From a checkpoint of a small transformer trained on Wikipedia.
Size: width 224, 4 heads of 64 (1 for keys and values), 7.57M parameters.
Training: 121M tokens, 7386 steps.
Each number is 128 + 32 x the weight over its row's rms, rounded and kept within 0 to 255. Layers, rows and columns count from 0. Numbers have three digits each. The size before them is the row's rms in percent of the matrix's.

# layer 3 attention query, 256x224, rms 0.0993, rows 28-33,92-97,156-160,219-224, columns 0-223
108:132130124118152153090114128150125178222164142114069119131102092181147110131149124152114080166132109197108137142176171160156056171126184184085119131176077140112161029146113149143182063114182113127138120120086123092094155129137201154170097098122189129120171121119103125139081178146145202130121092122141097180168178113126185117097136148056139070190146139132095188096133095154101109082084088143136184122150113105088126133148168116051119120126135122069142167094156096129129143109139143134121134158124188110153187082137167157139095066147148139143159135090140124115172135125089165143140136173149082128155141139149121110159110086125138132132159095135131140123068160114125109168129
111:066141119100121088125057070136097118113115116149070128182163178153146117146075125152097116112138078152124120123124094134088131186112075116143114165111133071131121095112175113166188118099097100084140149115107158110073119096109087103100111090135205151136168127095164109164110168105153114070164112137157117183171102093139063130142150175132109129087123152155150127076152129071168157151091116152100137078081133111088149135113208205128089104135086162093128214130080097120109135126140164183143101138140161147120134093134102110155075136102205143114146159122119117095144126177144156144165139126132128072111132135151152130112192112161089163175172050134138102107101062147174122185108
096:146130127125175086125133113164088203100158240116087132082104144153129162151105097078087107152084148164111165092134048145142111131124135156173171193151137122139135097124114146134107184170127148081091193077100131149052128101126142153128168126115149135188147118137144110157134164136160135147117147139132134095129100152104119161083179156168114092134059125106137107070151088053134169110120089148136094062149109077169122210153173115140136133166072131109153082149177109136127161115210109185109144151099168076121134154113131153091080184151152128111162142086124087108135150172144107106170088119146116119121179158185119138106154096186135145123113068118125157102132120158153120107162
106:120100162089124086139157081143036138070111180128156103152126137123117161177149097102103133064130088076148129155135096116094185086120112101132139132123170108113100188121144116183098110111142094146118125042164141161143120098073167052097077173096086122142119086087140120115118133127148088106127130123136153148153080113148164101095138086168171142109186131080134078079124171118125105096138123202099143090164163112104174157095119162162168148070118100158128098162144160126129124133141064136105160163108088122140188080117140161132122168139132156052151160109098115113127181198106072064119129132137099103099137132129137093114112122155093193138073121090160186103103059135163163090122
100:178094220105130105089159186116154091093181178119128082043092151101094118136106176127127096151131146149129125130133136123108127150085077130121133103184108119106114113132157150067153136101061105148113128157084114099136096069130109135127165161109177127178119099040132122135192113134168101103086183166102108110121131130092109120113164154157161147089113127106128148119156102130139112084115114114115141183158152090153092163159112115138175124208043125142120075054128160176113121159138124106115103111079082080090154094160142165102150152168161081137149124169180104141125096114115095163125048149116153059146117101125147128171130101122153096111080146111133190137184189147171131177130
103:073115117127074131149104121119128096169125132136162100188140163135102088137119127049138100110136131081111109145124083132126168153106094074123090065111184123127088141099159129122149142108093182157097171092096146073102128063134128147059103174094142132123135167135194116211075085156147116078129087139139116132195100162067097077106117149113148111119149100162116083134105122124129193128089117163105111132113038138084158189120102129152115167138157108097114144130175067117098184130106116097137103091118167180092134123119175074135137157118140176082094112136186124158107138188170095096115118132144107148112121076111208076132156085163146132135134142086147064125152089122168140073110
085:168132196038142125139124128141190151159110126090088137156117094201175086090089184148136162145177123131117153136126139122126125084114154140065074116093122171179127037119142123144118041128123102102106153092147177150113103094193152135141049140175179100131149121140142148105069143162094165126109127117106139109137145056210167090134178132074139138165091123129128152128112109128092140037079123123140168126162217112132146110147181083110178152148142132115124143116105129132106143117147103128133162131122106103062058112192142093118118130123140127122156126153142083115117147128110161101055143115148117126118135143104084125167087079168112111083173134116166106096141176140124088133142
105:103158181079136190210023097157132089106175113124143142122192159160147061119097112121123113134139100143129091241141092146141107068082138146170079109118112126113127087156133100121152140085075117068108124109121141133136108103128107162147128131099152151090171122062177120147088133128131122079170152115137075169085079155144055143171171207127122153129140103118137121084116170129157150178121102098131064138101111095103145129110139174137098147147078150142112128109120102146128097121127195161126159167126171125066146109161070168175134153108199129112123096082129110080112116154099142129177154157100139106180144186149140110130165085130132158137175046140127126133133130139152129125142
096:122146101073140082103081081123102094083131126155145101149116078130180153113112170132155161152092124094074136128070089131102072107102166093126161163131151095149127132120162155124144153170159190099087102091161169076071194083093168118151141139104148165090120128142177114170139105161185143120126080160124179112156109107075157126156162136166108153133158114086139104128138176140045167152170096181148098047118163118116159141150131195198111166174102170170130175134102161199142147178166101169127139113108131084097112156172157156129158176142161125112182153124127168125127141144152120105151194103076126116119157110129120114172167118109134120197163115097162071175142089169113136109119
096:108136046108152108142078125150111124150074110113156103099123130098096174198133130131119121132152074111113154070034170138128177096069113110127145159105131126131152128154138142153102183121116095135092211159151136152209126087127151109097098149172124110078147127119148172108115099127204153160149167121146129139150115126129134133068170073132215110129187129149127138136148170101102072132124172148161108136127178135104185143098150164134184204115130119114102175098118128104086128103131131163123186099076156158196151154152085113214144139162146129104120196130150167100167128143102063116129107079081089096152159116169100121081127135184150186127119146109152109104124109163137098128102
096:142120168110125149107202216108136069116155147159125099076077183089154083120107085169159098154119148104131100103108130117121106127132143099112106099180122037125066107146138159061206141114185119169145139189085104108140100139132076140111175163134112107123089123080149104126143095123150140142154139091142128122121130158121070148170113163155119123120168155124124146155178155129120148123101128146053124116114110127141122175136138192101153089204103107159148113093133168126131123120146156084077099188121091127111150128104098148152141149109188076114145180178184097146089139147067114108089129066115139126101139062131108129120122156112151059101096172137130125190144163100202210151147
110:123118087099138139192088137154173106098114138118110100080129128171159077075145165074135089105111103135123122145141090129134179178157084153169047084107138174209117124134164138102195154094065147121099179080117141124047135138085107132133146170120173178111137141172149146168103092133189138134115101135109096104108105158094142076136097117123137090133082134153131129123166093099143157113125093144128101083138093131072116181099136096123129145090080159158060140099199171149108100112139141113137099052115125115081077121089163090110174150052158147106123112108134068095111150175180151176161122132134137172185157143127174064103159108189144134146139116130103085093131153087123124134162
090:160102139109159155091147106155128123122149198096112163111123088176179185145156146065152094076116145148120111089124098116167121136154101131077090117106148083147158074184186113138136127172141101096110181091083153111112178138113093180201066140137166158098153128173141100187116086156115202165143116137121156168129113080102213146076137121108120099161083118134123187121099063126135135085140087126154126103130094103141135193218129112148153187107119135130117104105093092079127148139109154107167176156133136124107125051116113103147153138138211174067116145142137084186139132186130113147142174128127115112135165115184143114108085090187156115143146145126088149121112132144129152085171
097:111133179094115163163086102132172115101189136215137133095231133131138138179176103067069082110134143131178092194127105129090035080153115169154076148122156168109141108129132165146177149159111132050152115129082143125132128106200137120087179118107086151120116118091086115161091108125112132118146096086131097168105147110169075116144133153126121187106072156129089140108114145122123131116124147129142161142108156139139092126105115129094087104117113126112148147091155116150149187105106199163077109135154090060103129111162097204102167187104177147123097154130122173072113169128118128105130137123133113111147084158160093142079116109195137156125104140145132156118129107057196090152113
101:123128095122140183187161161139085136157155153137204061126108129135110182103112168061099100116122158083062150077147112130146097102135103147112201124106161103123143114095143141114115122154146103084095070125145171174106166110206128154114110177124119120134101148109158124163134095125134121134106120159091153142245088083132116148124164101133076151119123106137119104103148140162079135109164133190202111102122159132162091128119133115161162130192134167128129090116099086144062115223149123139122138112112090076107197153089137107108236150172149139128184136145161150113119169124156122094126175159092055081108146108148120134126151096131131107164087118077119143130119136126146183147097
108:115178086052100107168086107069118195111110092144168157132154140163114097199101182134108118060101064096135116158052130111106150132109150118175125119092130104159146174127104134141089140122192103110132162151200166134141093089102158117092106112090126147100128164122126163153120103095217119142145079097131104130114176118137176110101160101113108146132147098146119109138127223138060090130142159132201067084082115161067108138109148179115183159106166101130085151161136139096099161074141129166116133156169138159129076123154164158159110157098130084107146138073126162119164094142091105136135122153132163098141092148081095109082114156157058151124119134146153128108139090108086100057133
098:143115120177140156116142094154139077098158168161157108125050189092135105127114074139114147120133168115152103131119157133167122143151107087125159119163149036101118145158122196068168134134142148154087120159101124125119112125103120137131130184122098119154115089097172118108167101091091169159137139115115119125115085165115095165122112116178127163098176087075153145170163111075098162103093109155112141145178163108177153190142118178209115112166153139148156139116117181089129061158055162168129124130107122079117166080105068089145163111143141110134128194143183127180108111120070122094118129106144110119056186053166101141078101144107164086124122142111102095160135180137198184094111
086:131075055095102167118125141141135121133163141122131132132052156080140105090138123144141125113103153116100175154137168105173153134103112147148130071098051139118139171142165175156126096126084131158157202103102159082140130086169110127172097088111154170108118134069153144155139117184124114102127126114108112099137143176084131104163139128124187119191104063126080147111089126200120119129147137122112184074127156089105113064171096110050112116157122117089134099102122111177145190139085147092099163100151128126119128110132164160166120184131166113122049107094121086128187116084112118170104170144114154034155104128114153092139148064111049129135136107103130156098083159178144156129056
085:149140108060171175167108110081185212150146122119104119126148085179171170144091141135097120122150138115187108145090192114102098086138127100160110122164095158091130064168167112072074101083135158147156120105100190127148130141075101145128091145165176169151183110106120146143117166110153149076087173113131089130092140128175116108122130112120151144130133165126163106108130154100137124155103153074135184154147156090115096134180173088142169115137163050137153100059122084111132088099134155194114097180173169099135122105124094144078130126120143097127100041145127156137165100157107227133104177147134133108128157148155129139100089144088132131100159123193140126112136116168141047124186
092:112143145175106111119150124183116143091104199100147125177106089097155089141174171120099094147097133121115167119171146117136153164067128112087161059129132188143170119084124131129108126122178140126113183130111095148102127135175151130160147114134192136144172131155141098170131105158098182124148108123126143139209056086156104136082162108157072145111090098133123129115081181122154114194167082109155083116142115121076100153132142109092123128098164148097208068150138101126060135160186086160170153076138116106123091134089151081101148111129169211105130129131109130139088131162193101126162127115159044061061113103179145134102101162130129146167097097065149136134153124120113158121085
073:140162066138113180094121130088146165190182097115155116157140158110114193136137142164104086135135111102167185160134167100099100156127098135169110136132113156061148134154109175119122123123096093123047168111200109165113124111142113118136111147132158109108129156068202170160118188134151177081127093195095130137129172110094159109150139180205122140119163168173095090138114170109112162181092113081118153131140153106168107098177118115093174110178131094164146177024125092114092138069139116179118108152169132101093105114095097159113128185180155164098104066146136100120176118092132107155166175120124138106136125179099134099151107123109145125123156130114134112088094151142163043107153
096:109172084132144107158124042104056146109167167147146120148136095146045120134093182095126132140129110122097132078111103074080187116154195127113129181064149095145140128115172077144052101117186112148121105136109112155114080133077089112104101055159127137127093164125076086108111183101187111102161146088130135151077103162124100125138132114109147119147141117085141046139152128121124127122111124152209077085112160121039149147097090142115216159141170121133134095154116114106161140141138147170177105180135180102170151135096145087107125114114144125189144135106113106119089112131181153064107114153170181150137141101083132166086156120136101160147137079129156108140122088145097152112156
074:166140170129167147109120128141141142084099141103130082105084164119109136085107134135152181108087155090108099122131164106137107127102155166178053101127106104149122142143129144079173074091127165135119107177154097155097085124097101119098113178079128107143119136131099119126159153074150179145115119086139104190120121126155146126063142127195100128111169135109073181125160143126121181127038115124138130141190188079151133119099155107208142154172109147160098127102099107164145067174095029150147081129082148104100126130116196156106187134127170095108177111145207103199112149113166109109117155129162088134115157082136072106148135129080169113114118130100107068102136171103163172088163
# layer 3 attention key, 64x224, rms 0.0948, rows 27-32, columns 0-223
090:121091126081171151131169086117143092062109128117142153134086132118121183112135182118164124124175156145071170139137143116155179107133180102158084103080110097151193106128111140096143109141203153103126123156160082111166073169141102117100098075137066113145131162038161140125129138147142128176127107124129162177100138146196168131124117110183068090133121138138137154122084124166119160205137163117138138188118155092140102118129147169166115156152126136212088160146107136183152134145184080173101164043091119148131147159108115108137168101110132093150185124115154119090098162114108144120094193093150112180143165094110108141147079168087123119121098116069148077182124074174183131119124
098:064142090071129104136087127162127110098128105167132105107145183087135111153150092128092107082133128105154069146100145137155163109136099140122168125130131134122158126095120191147163145132090105134124143128105124129084132124152139145173121157073034133120115103195091148133150121215138124173132150064100129133089085160056138125131177139206104098079135131115142159128175192117170076132141127070126133081148127159172152188069075204108098172156109131073131131122128131112113137136167142146140081071115068090172103150181141142136147157066126116110107137131081135078129197150203121089154105060136170187099122112140132112141106110174141139127150087145119110093137132159205123103112
096:131041101070109146138115089120181057122159146157125165135129130146080116144158091113050144130030136119127146146106091141140164102172131096113092101161138127173162136081127115121093107145159125108134172173135057176109095093125128083134089128079101153117143172110117106160109098148149124071094137120115066167128169154127124111100093116124144106111119125108112130143107160166140145145080109199191080083116170097123143150181065115099107149090186175143163126146108153147126128132119129091157136131088206169101116089112103092166060094064086111086134139154096134089109105145130149105134072150129172135105113094113232120069136125114174176120167119156179147107076138136127174107140
113:113148138124102144125068101168094145133095127136102168103146078154189144115134112148164151087137118104174063153073109159131087093162143147102154180132155139127135137064144170104137157155096103128167131135107082178079138116144132180174093167082146084160164158171124159099142130134141136147153136165148102120111109123237101167132228080114110105146181131101140130116149170103152149101105158119096120094108135162160162105096069100132131133131166150093133194095142121122099099054080147156071089155107162137154113084107154167062165137038128123141080105110107115057043124133160141118103093168124179162140181114167145147138123152166118149150160170175104090129138156086125135111099
076:089076106118109131105116175142183125105129128141145089144131152165152120130086141082141180122107142133073138144152156091080191171124142155175103141122133118125114138116094193139137114134115130104117093113136173088177086138161121064179081093107043114157105105103146178174144138086151124124071157136092170092106124134110118133156104095124098128211109168173185144106158110121159106172135219132108139106089092102127067162153163149169119153108101125023148107139137174143117147160141163097109164083120048150078118106100119130103128107084156108109148166150071116144117082090142180176135132074160164194138180064119141172102076139141157095096076152117119153123165112143095109135109
119:157104153108064098193106162128155119154131138125184071071090132132160090115163114062171111071120150110129066156088136127156112154112156124139120127153174172139132078141168143137131148093101110116135153083087180168131142138160104146126079139122169122157180123140111150083131114189106116087130094139088125094131085096138121119118171159108165171077174142135122130128131094125165107132157154111120083159167087135170125179119145145162122105162127068056112091080096120064131092105120144114122072167118078129107113121116120164150175171135177067104058128084157088064058120164146138169172174111141160097167170110109208079123102116133139175154125147129139152178219111154082116143145